From a checkpoint of a small transformer trained on Wikipedia.
Architecture: rotary positions, no biases in attention or MLP.
Each number is 128 + 24 x the weight over the matrix's rms, rounded and kept within 0 to 255. Layers, rows and columns count from 0.

# layer 4 attention query, 576x576, rms 0.11, rows 41-52,104-115,168-179, columns 0-143
[[138 138 104 138 133 101 111  97 133 124 111 181 164 167 128 149 100 146  67 146 120 111 129 130 165  85 117 111 146 151 127  97 166 153 143 110 160 171 140 127 148  83 156 110  98 129 141 180 107 144 157 126 136 103 124 146 133 117 120  98 141 100 150 122 126 106 108 146 133  99 114 165 105 142 117 154 168 116 156 112 146 132 148 110 100 130 122 137 144 120 159  99 121 158 123  97  90 154  87 149  98 124 136 123  81 107 115  82 146  91 120 155  97 102 146  93 159 127 110 120 124 131 158 131 141 137 130  75 163 132 150 114 105 148 140 162 176 150 112 114 105 161 147 159]
 [ 88 157 155 140 133 102 126 151 115 177 109 116 119 150 117 121 117 156 102 172 172  84 147 116 184 142 109 139 117 119 119 154 142 160 102 149 145 164 102 149 113 124 140 121 111  70 179 115 156 156 166  82  95 127 160 119 111 117 147 163  99 151 118 185 115 158 114 142 126 149 136 144 157 163  81  64 117 110  88 110 152 160 174 157 128 142 125 114 139 128 102 101 149 101 153 152 135 114 123  85 146  88 103 101 100 131 158  99 161  96 196 165 169 154 132 166 136 189 138 110 126  90 115 108 111 126 165 144 130 166 110 137 190 144 138 111  77 156 114 140  94 114  81 147]
 [147 124 121 101 134  97 121 109 124 142 134 140 140 183  85 146 114 116  94 117 120 143 167 121  98 136 120 163 108 155  95  84 120 189 183 140 134 134 105 167  93 108 172 143 158 158 114  98 124 107 178 108 167 130 141 128  67 135 138 128 105 118 133  87 143  74 174 161 165 166 133 123 130 111 136 168 118 119 136 140 150 162 143 125 149  59 130 138  84 173 134 110 150  83  95 143  91  85  97 129 108 108 105 152  49 108 137 144 171 126 127 117 127  98 161 124 117 151 115 117 129 131 122  84 118  77 174 176 135 134 192  99 129 105 137 156 128 140 106  90 122 132 105  86]
 [145 116 117 108 161 146 114 100 118 130 117  92 108 158 141  99 162 103 168 136 169 171 144 137 173 125 142 149  55  93  99 120 130 145 157 166 151 128 113 173 109 182 135 110 141 163  95 124 157 121 179 110 117 150 146 116 129 170 115 111 139  67 127 189 116 133 154 114 156 160 140 160 125 112 182 162 120 106  88 153 108 136  68 103 166 116 143 136 137 170 152 167 103 131 136 179 118 116 135  81 141 126 141 123 154  96 110 134 119 105 140 119 133  86 134 131  79  63 113 154 138 143 141 151  94 145 165 167 151 180  90 129  92 119 113  54 145 133 108 113 162  97 129  87]
 [111 117 110 121 154 135 144 108  96 158 151 118 126 101 156  98 147  93 159 113 168 148 113 100  60 195 106 129 156 105  97 118 120 146 164 136 118  98 143 130 154  87  99 116 126 117 167 113 177 102 157  93 109 140  84 161  89 125 153 116 123 122 141  91 153  92  84 121 108 128 131 136 181 130 130 149 141 165 102 114 121 124 158 102 130 158 131 116 146 127 177 118 124 109 122 124 116 115 151 115 128 147 168 148  73 211 116 155 156 128 122 129 105  82 106  58 143  96 138 165 123 148 175 119 136 137 150 101 132  92 163 123 129 165  90 132 113 143  68 107 128 123  98 146]
 [118 123 133 165 104 135 132 150 162 127 144  94  57 139 145 177 119 172 170 134 107 100 160 162 123 164 175 108 120 116 135 121  96  65 145 125 125 151 144 158 134 163 137 168 117 174 136 124  62 179 119 166 123 113  88 120 154 131 121 126 135 164 130 143 155 170 119 107 159 112 121 155 124 157 100 160 139 198 115 133 133 113  95 137 133 136 115 102 126 103 149 148 155 128 109 129  87 107 162 142 128 145  99  99 127 142  94 140  98 154  73 130 143 111 139 115 153  99 138  81 118 119 155 135  95 160 162 138 140 131 124  92 113 134 107 101 118 167  53  91 127 128 188 102]
 [117 126 141 145 118 126 114 111 140 154  87 159 151 120 116 145 135 135 180 118 122 123 132 114 117 161 165  99  78 173 142 117 157  96  89 131 114 128  94 142 135 160 123 177 148 150  94 144 115 143 114 149 114 170 168  86 123  94  60 141  85 130 135 140 147 109 126  90 118 161 144 101 192 159 102 126 163 117 134 112  96 148 125 192 167 155 103  73 144 104 126 112 127 103 171 126 109 105 140 117 148 158  55 117 115 115 160 118 107 105 132 121 159 141 116  99 150 155 126 148 152 130 116  90 133 131 129  98 114 167 105 121  92 166 124  99  80 164 101 115 150 142 121 168]
 [199 130 165 110 166 145 102 115 110 132 136 110 106 114 163 150 178 135 133 135 122 114 111 109 149 105 127  94 144  85 121 129  99 177  88 141 151 137 157 101 106  76 141  74 143 179 180 104 113 138 137  96 173 128 135 105 116 152 141 147 188 108  86 144  95 150 146 128 148 124  95 142 128 117  85 132 153  89 148 116 150 129 126 149 109  89 123 124 132 125 172 157 148  76 113 141 116 112 163 103 152 105  95  96 135 159 150 148 178 109 141 111 134 122 129 159 143 154 149 100 128 119 166 140  77 126 145 149 177 174 104 111 149 174 121 109 103 149 110 169 133 184 166 147]
 [ 93  95 147 164 135 121 165 131 146 103 121 160 103  99 116  73 132 126 125 123 129 158  59 130  49 104 144 147  83 148 132 131  92 108 136 138 122 128 142 148 163  98 169 165  89 124 140 137 129 142 121 163 141  97 137 119 110 120 100 202 202 143 165 173  81 132 153 103  77 146 110 132 128 131 117 137 140 111  95 126 116 110 109 145 121  70 155 150 130 158 140 162  97 139 160  96 105 160 115 177 119 113  82 139 143 132  95  87 159 147 139 115 138 136 124 136 129 127 174 126 144 139 119 114 101 178 131 134 137 181 116 128 119 105 119 123 144 135 141 112 113 142 151 139]
 [160 103  89 129  97 153  83 114 114 130 114 125 147 158 171  76 162 145 100 193 102 111 164 103 112 122 117 131  82 111 132 125 128  85 120  73 113 122 148 117 178 145 131 112 128 117 135 115  94 123 135 120 121 108  87 110 149 138 129 113 149 100 139 128 129 141 139  85 184 112 156 128 150 128  92 112 168 110  76 167 149 163 116  90 136 113 104 128 129 115  91 129 137  89 123 120  92 123 110 130  77 165 142 107 127 179 133 126 117 118 104 148  70 102 169 142  98 139  93 144 128 145  97 191  59 148  88 160 154 127 125 103 105  92 120 101 111 130 117 137 112 117 124 127]
 [161 123 148 129  68 110 161 123 157 156 133  89 133 143 122 124 110 108 112 133 153 174  93  92 126 137 103 146 104 126 147 162  90  95 172 115 128  89 101 155 113 127  61 121 130 156  91  63 154 122 127 118  95 153 131 131 170 145  65 126 154 151 134 132 125 148 142 144 165 123 175 103 140 144 147 107 160 140 133 173 144 103 111 181 132 106 110 133 108 109 113 177 139 201 183 139 114 136 112 157 143  96 134 139  85 130 131 132  83 121  92 114 119  95 127 138 134 186  95 104 126 105 134 166 188 141 115 116 103 116 123  85  91 179  97 138  95 120  80 128 132  95 108 152]
 [ 98 153 135 101 163 100 198 147 107 135 135 141 156 118 125 120 150 134 108  47  85  85 156 101 138 135 105 188 148 139 124 135 146 154 139 139 100 132 109 161 141  62 196 127 186  95  71 129 110 115 101  70 148 118  88 100 116 120 170 102  81 112  94 125 100 107  51 162 105 115 118 157 168 124 149 122 139  93 129 135 148 113 164 135 104 134 170 113 158  81 118 145 129 112 150 139 122  67 142 120 155 128 173 142 166 141 164 120 110 110 144 194 114 130 133 117 167 137 160  89  79 105 137 108 121 105  70  85 164 155 135 144 121 140 155 129 128 164 122 121 119 112 125 109]
 [148 115 130 100 146 140 161 133  98  97 129 106 105  97 166 200 124 162 136 121 140 136 117 143 123 143 136 151 127 133  87 116 126 127  96 100 138 153 104 160 131 133 109 154 138 109  72  84 165 120 101 150 112 127 123 132 108 148 122 148 126 156 105 143 107 119  88 147  96 124  96 128 106 145  87 111 144 138 157 125 163 139 142 150 122 123 119 139 151 104 157 122 124 111  81 110  98 147 131 138 127 143  98 144  90 139 135 116 152 127 101  84 140 112 147 146  96 143 123 122 133 138 147 121 157 142 136 147 150 170 122 115  77 121 120 142 165 124 125 129 155 158 100 127]
 [108 105 144 101 129 149 136 150 124 129 115 158 121 139 141  82 113 116 136 134 129 146 130 152 147 105 109 116 150 100 131 130 143 150 139 137 147 168 120 133  88  61 142  94 121 150 159 148 160 153 135 152 114 156 134 120  98 172 101 106 146 105 115 123 182 140 105 127  97 116  99 117 130 190  97  87 123 125 159 142 116 111 132 122 161 136 118 143 103 122 161 139 135 109 160 127 108  97 178 131 111 153 122 134 120 111 101 117 104 122 151 152 103 126 126 108 136 140 146 121 140 157 138 107 137 103 132 134 137 152 115 147 120 136 109 131 117 152 128 107 134 123 122 142]
 [167 106 144 116  92 127  92 132 131 134 160 113 112 138 115 116 141 129  98 150 118 138 142 113 137 130 107 155 139  89 156 114 127 121 124 144 140 125 127 118 118 125 134 123 122 157 173 151 122 142 130 139 122 133 118 143 179 132 146 123 137 137 134 142 142 148 121 111 160  95 164 175 140 107 123 167 132  92  99 146 150 104 115  96 109 136 135 127 145  92 113 128 144 144 156 126  93 135  68 122 114 108 106 132 122  98 140 125 121 147 161 152  93 148 160 129 150 165 148 144 118 132 134 118 128 136 161 113 130 147 111 136  92 110 122 127 102 141 116 151 133 147 121 100]
 [106 157  99 100 154 150 139 113 137 146 162 130  97 121 147 129 122 163 112 109 144  92 166 119 108 162  76 171 119 145 122 108 119 141 138 149 155 149 111  90 129 104 139 122 110 130 120 148 125 147 157 126 112 146  91 141 111 121 154 110 114 146 108  79 113 155 119  77 144 173 141 116 109 141 140 130 144 153 120 138 121 148  94 153 121  88 111 131 117 110 102 130 121 126 134 121 143 142  88 115 195  78 115 121 110 116 116 142 121 113  99 169 127 116 131 146 130  96 123 101 116 149 149  89 134 143 151 169 133 136  79 130 136  97 128 147 109 136  68 114 144 111 101  91]
 [ 92 140 133 118 151 129 140 156 146 126 147 105 141  92 137 132 139 192 112 131 119 134 115  95 132 102 161 146  88 133 129 133  79 166 118 147  90 163 104 132 101 150 141  99 146 126 149 144 125 148 142 154 153 167 155 148 109 127 110 130 120 140 145 159 139 157 120 165 169 142 135 164 153 137 133 146 128 133 125  98 146 125 125 103 132 154 152  91 159 109 167 114 191 131 111 125  84 107 137 133 117 123 117 160 111 121 104 120 138 107 105  72 164 140  69 127 120 119 134 108 103 156 133 129 117  93 131 156 118 172  81 106 131 144 126 123  97 164 133  93  97 161 113 114]
 [ 90 140 110 150 159 107 129 119 122 124  91 158  98 161 178 141 133 123 102 141 151 168  72 152  96 123 165 111 113 115 132 115 161 148 115 139 152 130  71 148 126  95 124 115 126 118 116 155 156 135 107 102  97 141 152 152 119 111 170 113 162 109 162 126 131 117 117  99 129 110 155 107 103 129 114 138 108 142 155 153 127 130 159  94 102 142 115 176 120  99 138 143 113 102 122 149  88 144 138 158 155 131 132 163  79 132  93 137 107 106 174 141 152 163 122 118 135 109 177 169 141 120 121 126 147 141 120  99 154 106 167 143 148 138 137 101 103 140 101 114 164 147 146 132]
 [138 143 114 147 145 121 110 133 110 148  97 102 121  99 102 139  78 134 157 124 136 153 164 133 118 100 123 106 122 150 122 160 117 140  82 149 106 128 150 127 115 126  97 146 150 149 133  69 120 109 155 123 157 110 170 135 125 129 121 141 147 128  89 113 110  93 137 151 111 102 119 127 149 125 108 141 118 151 119 103 144 141 137 137 139 146 154 116 122 136 120 141 120  90 138  85 153 139 111 148  99 178 133 140  91 104 126 128 100 109  98 123 145 123  76 139 137 110 124 136 138 123 137  98  85 141 107 138 180 117  82 109 127 107 108 135 111 125 124 163 174 152 140 129]
 [150 147 145 147 110 160 125 139 153 124 133 124 130 132 136 133 132 113 114 160 144  92 148 131 112 147 156 140 116 130 136 148 161 145 131 112 109 153 129  97 148 129 140 150 152 123  96 176 124 121 153 145 169 179 129  93 132  94 128  98 108 123 124  96 115  76 124 132 150 126  82 113 150 158 106 129 130 145 100 110 122 150 105 141 110 119 131 139  98 150 114  93 149 159 129 174 107 146 108 131 152 132 149 103 139 157 150 143 128 112 118 121 162  90 145 119 129 126 127 105 140 140  99  91 147 119 107  99 107 155 138 207 146 137 163 115 144 120 145 166 130 121  68  91]
 [119 106  91 128 144 134 158 155 155 110 100 155 159 128 132 132 100 135 119 119 126 117 105 118 114 128 106 109 126 144  64 114 142 143 154 148 158 130 132 151 145 131 111 136 140 160 138  91 149 108 162 135 146 125 140 153 105 127 135 147  82  97 145 127 119 129 149 143 104  84 100 136  95 123  77 124  97  80 152 122 166 112 151 145 124 122 149 163 168 159 153 124 112 135 154 130 130 108 104 107  96 119 108 147 163 143 132 146 142 168 106 126 135 148 133 127 134 123 125 118 143 128 121  94  54 136 123 137 142 107 119 162 123  93 133 136 157 138 143 109 134 102  93 118]
 [207 125 156 117 107 154 113 127 159 138 115 114 115 141 116 109 143  94 128  80  87 160 134 122 109 129  99 159 117 131 126 106 143 115 122 146 122 110 169 133  84 150 136 142 136 128 132 135 107 152 105 122 129 115 116 102 116 148 141 155 128 121 130 164  96 134 150 123 137 106 171 100 163  93 117 155 143  92 119 113 120 129 132 129 136 114 135 145 124 141 139 125  71 112 105 130 102 109 131 143 138 110 140 106 104 136  84 133 142 125 153 128 175  94  71 115 127 127  65 136 139 132 135 100 110 120 105 143 125 130 137 123  91 124 134 143 122  86 142 139 149 114 111 111]
 [148 134 138 144 150 120 119 125 138 131 144 111 103 151 137 139 105  94 107 161 111 137 149 157 104 144 147 133 127 104 105 134 126 107 114 124  81 124 163 111 114 152 146 121 147  78 137  96 133 106 148 127 173 142 153 148  89 161 135 148 128  98 210 135 126  95 149 151 139 160  77 134 154 137 124 107 156 121  97 104 132 145 152 145 145 143 140 159 114 145 156 147 110  67 140 104 135 144 157 123 107 114 156 119 130 155 114 177 112 138 141 164 146 125 130  92 122  98 129 150 157 116 126 133  76 164 129 167  86 155 126 105 139 141 123 102 112 146 141 123 165 140  81 113]
 [145 133 115 152 112 120 179 102 119 106 127 135 127 156 156 127 127 146 125 145 129 133 112 115 131 111 114 108 127 156  93 122  92 148 127 148 122 134 119 118 163 120 130 124 104 131 101 112 110 133 128 122  91 135 101 144 133 165 129 132 150 138 140 144  85 132 113 103 114 106 132 113  90  95 128 114 137 129  90 155 110 137 146 141 116 142 120 127 128 120 156 141 133 146 140 113 117 138 113 159 137 152 139 159 136 141 149 112 119 128 161 151 132 139 121 183 115 123  81  97 124 165 127 141 124 162 145 142 145  75 118 181 124 167 146 125 119 156 164 107 113 120 156 149]
 [ 95 123 150 103  87 173 123 162 139 113 136 137 104 112 146 101 106 142 163 122  87 148 130 121 152 122 125 157  99 144 130 105 124  97 134 146 135 165 121 106 126 128 131 137 127 117 115 130 106 129 115 151 117 159 131 128  85 123 122 130 152 127 114 136 115 127  99 120 137 136 121 124 123 124 125 107 125 112 133 121  98 104 136 139 123 118 137 151 131 110 190 145 134 115  89 114  87 148 113 162 146 133 123 159 132 120 118 132 136 118 149 104 136 117 129 140 145 168 101 139 122 155 141 117 107 142 127 132 105 115  99 117 116 113 110 122  85  61 129 153 145 119 170 108]
 [145 151 141 139 104 111 155 131 121 133 130 151 148 131 128 125 134 151 122 156 125 100 110 156 144 107 117 171 130 140 145 147 135 145 100 115 144 118 133 147 138  96 144 108  78 157 102 170 112 161 120 140 110 140 161 145 129 112 132 118 121 129 145 118 152 137  84 144 158 147 146 116 157 119 153 135 143 148 116 130 129 137 117 149 121 127 139 126 140 132 117 120 123 127 127 160 124 118 118 129 173 135 119 138 142 115 133 112 105 144 148 100 119 164 139 142 159 115 123 130 135 125 123 125  96  86 160 146 160  93 134 146 126 125 107 111 191 143  96 126  75 184 135 154]
 [114 108 128  93 124 134  95 110 111 149 152 117 102 119 125 141 126 165 121 125 123 112 129 106 114 165 139 116 129  94 123  98 140 134 107 119 127 137 100 111 114 140 137 140 154 100 135  95 126 145 151 117 124 117 143 130 148 138 117 102 160 162 143 125 128 156 106 106 118 137 137 159 106 143 145 108 112 134 137 127 126 131 134 105 123 112 144 121 146 134 125 142 114 125 143 134 131 128 129 122 138 114 134 137  95 155 135 118 125 146 153 147 108 131 159 139 111 144 116 164 129  88 101 128 129 137 142  96 124 154  95 136 134 149 153 136  83 141 139 143 162 130 114 130]
 [142 165 124 121 113 109 143 117 111 158 128 135 129 150 136 126 140 115 132 132 143 135 111 111 119 141 137 107 104 106 108 129 107 139 132 155 141 147 112  90 126 111  93 126 128 122 122 145 130 118 156 156 109 143  91  91 103 170 168 108 141 109 129  95 143 125 132 149 112 143 114 141 134 114  96 122 140 178 119  94 122 136 100 114 134 118 115 144 124 118 109  93 137 137 150 120 133 115  69 104 122 156 116 138 151 130 107 138  97 135  73 142 158 136 131 131  92 116 107 125 146 149 152 111  81 121 114 105 116 135 162  95 136 122 132 122 104 139 121 138 109 130 107 118]
 [119 144 161 155 129 121 116 124 137 121  95 107 136 162 162 121 121 108 150 129 127 111 139 125 151 114 136 122 101 120 113 151 118 120 121 144 121 146 106 147 115 139 139 115  96 134 130 106 118 148 133 133  65 143 130  91 134 162 106 110 123 128 138 166 130 116 138 130 128 111 120 137 153  97 104 166  98 176 111 125 148 130 115 136 138 142 148 104 105 150 152 132 127 100 142 134  66  94 152  96 106 127  94 179 113 128 127 122 100 146 181 108 162 108 141 144 148 136 144  87 114 144 117 138 176 126 122 153 144 145 135 117 119 142 137 146 145 134 129  98 108 118 110 139]
 [ 96 121 118 152 132 138  81 149 127 149 147 145 143 153 124 145 150 151 125 101 109 137 112 131 130 159 138 128 146 108 107 109 158  87 135 177 133 119 137 125 122 139 115 137 153 123  89 114 140 151  93 150  94 143 135 108 134 131 137 124 107 109 109 132 109 116 166 130 145 129 126 129 152  86 120 147 137 123 157 101 126 147 146 124 173 163 123 111 114 124 127 110 106 114 139  91 142 114 151  85 133 139 122  96 139 131 138 125 134 112 143 137 122 118 135 120 140 175 116 119 143 123  88 146 149  95  85 135 128  98 138  99 122 126 121 132 193 122  71 149 112 138 114 154]
 [122 152 118 107 124 166 133 133 133 125 124 106 124 162 125 133 112  78 111 136 148 160 151  91 150 136 120 101 137 140 134 100 106 123 136 145 130 130 124 192 133 159 144 128 117 103 110 135 132 133 102 103 140  69 156 148 147 131  87 126 129 130 144 103 109 142 150 115  44 119 119 119 154 117 135 123 112 122 129 153 164 117 144 134 111  96 126  86 114 123 148 137  98 169 152 130 148  91 137 122 128 167 131 107  90 141 109 144 159 128 154 118 141 109 146 121 148 158 159 101 121 134 143 146 140 137  76 162 132 137 104  96 151 131 122 116 112 132 119 127  94 109 164 144]
 [152 142 143 186 112  92 126 133 117 148 146 132 136 145 154 108 141 131 119 131 126 131 186 139 101 158 150 132  97 142 144 143 165 125 135 128 126 114 126 100 111 147 144 109 150 130 168 172 123 103 142 130 109 116 103 102 149 139 117 124 119 121  90  91 101 148 139 119 136  94 110 123 123 132 118 104 123 127 139 120 117 159  96 126 131 146 130 153 146 124 100 125  91 149 136 130 140 116 130 135 135 107 121 147  99 168 114 148  88 124 132 141 123 129 108 104 121 158 129 139 139 143 135 127 131 123 121 127 104 147 148 140 135 134 146 132 107 152 154 159 136  99 128 106]
 [117 103 150 127 143 113 147 114 109 130  93 101 100 150 101 123 142  97 117 119 130  96 136 134 124 101 113 127 147 146 118 126 117 146 148 120 127 114 128 120 154 155 140 116 126 144  92 126 141 123 153 126 161 140 153 125 131 136 107 117  89 127 140 102  98 115 123 122 127 144 137 145 123 134 169  71 144 122 142 141 127 150 135 167 119 105 120 163 118 137 147 132 134 134 147 124 167 122 163 180 155 147 127  93 126 146  93 134 129 121 143 132 141  91 149 180 128 179 129 111 142 154 107 127 128 169 154 124 121 124  98 158 112 128 113 138 101  91 136 127 137  68 154 150]
 [107 108 128 151 120 141 152 122 130 118 105 124 157  84 160 143 140 138 101 122 112 130 141 133 130 133 118 145 130 123 116  83 178 124 114 116 139 117 172 116 125 157 136 125 154  95 128 105  89 110 150 126 161 132  89 117 135 118 144 137 134 126 126 160 180 103 105 124 140 130 138  92 170 107 105 104 148 122 120  98 170 149 106 150 155 175 163 121 136 109 137 125 129  97 118 112 125 163 141 159 141  88 114 111 144 169 112 111 108 154 162 112  61 114  86 145 160  83 139  90  98 125 116 111 114 129 154 110  95 125 133 135 143 114 125 130 137 124 123 136 162 171 140  69]
 [152 126 165 122 122 144 160 111  95 122 100 128 105  96 117 150 123 102  99 115  86 106 163 134 114 118 128 127 150 110 111 121 140 130 130 129  97  96 163 148 138 128 133 136 108 118 101 137 116 112 130 153 130 172 139 126 101 111  97 151 137 144 155 158 117 143 106 138 112 130 111 133  88 138 128 122 159 110 139 144 106 132 113 151 157 111 134 135 154 126 148 140 139 120 124 134 150  94 113 139 134 108 173 116  95 132 144 112 125 112 140 130 124  62 155 113 115 145 120  79 156 115 141 145  97 148 158  89 141 150 122  58 105 165 107 133 125  63 154 116 148 139 117 124]
 [131 161 129 176  98 106 126 108 115 125 140 136 156 153 181 139 106 168 135 127  71 144 158 134  87 112 110 141 120 151 140 157 131 115 128 141 109 186 118 104 134  98 120 151 142 156 122  97 123 119  99 136 126 139 109 132 146 108 148 101 170 157  96 138 132 134 154 104 108 166 149 156 115 152 129 129 138 162 107 142 124 126 126 102 135 105 133 156 166 153  97 114 139 128 120 126 110 131 117 128 119 143 126 195 113  95 120 128 131 139 144 102 133 117 153 117 150  38 105 105 119 146 150 148 134 113 143 137 169  95 129 129 136 140 128 155 124 151 138 135 163 142 158 151]]
# layer 4 attention key, 192x576, rms 0.105, rows 40-51, columns 0-143
[[150 110  89 130 126 104 144 124 133 150 102 161 148 103 129 142 136 116 151 133 115 154 161 158 152  99 116 121 141 125 145  91 145 149 130 109 132 140 155 137 129 124 136 179 126 134 156 255 134 151 130 105 131 166 125 128 123 116 153 129 170 109 128 130 125 103 132 116 125 106 125 140 154 109 113 148 163 123 115 161  78 190 105 106 144 142 128 102 126 109 109 106 112 157 161 110 117 117 119  86 194 131 153 142 138  88 142  89 107 116 112 149 147 136 104  96 163 167 164 173 143 162 123 123 119 111 141 144  92 107 149 171 120 156 148 161 119 118 118 140 169 148 104 119]
 [123 163  70 110 141 102 117  81 145 142 101 123 146 133 170 154 131 107 138 124 103 156 104  92 153 132 124 104 148 104 137  78 146  95 158 165  98 138 118 145 128 103 113 114 134 124 138 227 105 142  99 105 111 175 135 100 118 136 165 124  94 130 109 120 126 110 152 123 103 126 142 128 139 148 148 144 127  99 135 103 110 202 103  98 133 143 118 108 117 124  83 105 110 119 124 172  99 115 130  85 108  86 142 159 128 138 127 118 117 106 134  76 164 148 139  80 149 108 138  91 137 106 106 136 155  99 122 127  89 138 137 130 187 157 113 102 141  98 152 111 121 134 133 127]
 [145 151 103 119 136 130 178  83 187 156 124 140 120 137 147 153 182 170  99 143 138 113 141 155 120 108 112 128 127 112 171 132 138  74 160  86 145 140 136 115 106  87 160 146  97 131  91 255 116 160 141 145  69 198 118  98 130 135 123 142 160 147 119 103 105 140 137 138 142  83  76 116 109 142 125 125 118 158 114 136 119 171 140 132 128 162 107 118 100 142 109 113 124 105 157 150 159 128 141  91 121 148 103 112 147  68 105 144 113 119  63  95 138 159 112  85 154 116 102 130 163 139 120  73  98 116 134 102 118  73 134 161 158 121 106 123 165 100 107 171 130 102 111 147]
 [125 103 104 103 138 120 142 132 136 101 117 142 132 115 124  64 116 137 166 106 145 124 111 159 127 136 112 150 148 134 142 142  88 153  93 113 141 142 137 144 145 119 120 124 115 128 169  97 142 102 131 148 168  92  96 162 156 138  97 110 141 129 151 122 147 127 143 156 134 114 148 113 157 127  88 139 117  99 106 148 110 117 152 113 123 174 159 149 148 158 124 138 141 127  95 145 113 143 171 160 125 114 138 130 105 131 143 131 115 128 145 155 135 106 142 141 109 106  76 163 135 124 141 146 175 132 120 112 128 149 119 140 123 140 119 129 146 117 129 143 163 113 131 136]
 [122 111 114 119 152 147  84 139 151 148 150 135 146 168 140  99 127 147 113 110 130 149 154 141  80 130 127 130 201 128 130  68 165 134 146 126 158  92 107 143 144 134 101 136 138  80  99 175 126 112  89 141 121 138 102 118 101 106 164 116  83 148  98  74 149 121 153 121 124 122 111 134 109  90 153 123 161 159 145 136 128 134  87 146 130 139 147 150 138 118 148 145 131 152 146 131 104 116 133 131 120 122 139 128 136 141 116 130 108 106 133 172 158 136 140 109 132 105 136 151 149  86 108 133 100 154 175 123 141 119 135 146 149 145 109 154 112 141 126 112 126 108 131 133]
 [185 126 168 140 138 125  95 108 140 107  84 148 124 116 130 118  87 134 121 165 158  93 126 183  81 133 121  90 113 104  97 171  90 131 129 104  45 115 151  83 122 135 153 123 133 147 113 130 108 139 145 119 142 140 144 122 158 109 132 100 148 145  87 147 118 119 112 128  87 146 157 128  95 125 134 153 107 121 102 164  97 106 143 128 113 133 128  97 136 117 132 121 138 113 142 139 149 163 108 131 160 125 141 140 148 118 103 151 113 103 142 117  96 148  99 135 136 124 161 129 135 107 168 111 140 165 176 149 113 150 110  97 133 106 124 118 124 123 129 107 117 130 114  93]
 [143  91 126 132 141 149 122 115 180 157 145 146 129 112 172 104 110 139  98 146 144 129 104 142  75 119 134  98 133 114 117 102 152 155 160 134 163 115 109 115 166 129 155 158 132  97 121 255 107 144 144 113  98 135 117 111 139 131  97 144 119 160 117 125 103 119 104 169 119 109 132 166 150 184 136 124 118 126 176 111 142 138 146 124 147 177 142  91 129 132  82 104 171 166  98 148  76 110 110 123 158 144 135 146 168 106  95  82  95 133 128 150 154 150  98 100 178  89 130 115 179 101 130  94 131 120 152 124 121 118 143 163 124 114 145  94 132 138 126 141 108 127 117 154]
 [ 72 146 118 139 134 175 128 145 101 111 171 142 146 130  85 149 107 141 134 138 166 109 110 118 152 141 147 170 169 105 167  81 107 113 153 136  96 134 134 116 134 154 135 119 105 115  98  98 117 149 139 106 155 137 126 122 172 128 145 105 138  98 159 157  82 124 120 125 144  98 127 154 126  83 127 123 152 153 134 111 101 102 134 119 159 126 130 138 108 136 125 171 151 116 121 138 136 165 160 124 118 155  91 115 165 142 124 142 142 139  94 118  92  84 105 117 127  95  78 119 145 134 115 128  92 169 103 125 150  84 127 117 128 159 165 193 166 125 138 144 151 100 109 141]
 [119 163 112 102 116 102 121 162 122 119 131  83 108 117 103 103 115 157 120 116 101 151 150 127 138 135 110 125 124 125 156 119 147 110 116 146 145 128 125 136 145 137 127 112 122 112 104 134 140 111 120 150 134 139 151 144 132  99 133 160 106 107  91 127 112 128 154 128 148 124  98 121 113 131 136 111  89 127 136 130 108 120 143 100 106 131 123 114 119 143 109 123 139 119 101 172 136 148 130 135 149 117 119 129 126 149 109 129 122 181 117 124 125 145 155 104 135 110 123 123 122 157  88 117 131 134 125 143 149 102 156 134 137 138 139 129 120 143 113  94 146 136 112 148]
 [140 112 133  96 142 164 138 123 139 163 144 148 140 106 125 127 153 136 157 135  81 139 124 143 181 127 155 116 105 117 141 119  99 131  98 104 144 189 105 127 111 134 110 150  64 103 127 244 126 158 152 138 155 150 143 124 117 119 116 136 116 131 117 138 117 157 127 128  57 151 119 176 152 100 162 134 164 182 160 185 103 157 107 112 141 126 129  94  90 122 151 108 152 134 166 128 120 110 144 108 148 134 120 154 123 130 108 122 108 150 143 160 166 141 130 146 199 150 157 141 148 116 124  99 121  85 154 171 122  92 123 121 124 140 136 115 168 124 167 157 143 181 138 169]
 [115 166 105  98 138  93 129 109 151 112 156 137 127 107 148 176 133 175 151  76 151 131  83  94 117  96 127 166  99 133 127 130 108 157 123 142 162 117 120 144 162 140  92 121 154  90 133 170 110 127 108 137 119 162 160 149 122 163 109  93 188 144  92 123 143 116  85 107 110 127 143 131 131 144 123 107 138 129 151 105 111 155 112 109 154 173 107 102  98 135 117 107 153 144 108 132 170 156 115 116 128 158 106 114 179  96 132  86 130 116 132 111 116 171 152 121 155 112 104 145 122 134 129 125 147 130 102 124  98 118 105 164 107 141 167 148  93 115  64 147 124 133 133  90]
 [115  99 103 106 102 159 165 146 157 149 136 148 118 122 147 126 139 112 176 140 165 125  97 129 128 135 107  83 133 152 114 146 137 155 142  98 108 128 164 136  95 104 130 137 114 121 145 197 144 176 120 173 148 129 138 107  95 153 117 123 113 165 103 107 142 168  92 131 145  73 108 134  95  81 103 151 103 158 130 174 118 177 100 121 116 139 113 114 136 132 123 126 108  99 156 167 128 120  93  67 113  84 119  97 165 125  75 137 140 135 126 153 137 134 115 122 144 177 147 134 141 100 102 101  73 105 121 123 107 166 109 120 141 148 140 132 164 153 102 132 116 129 149 101]]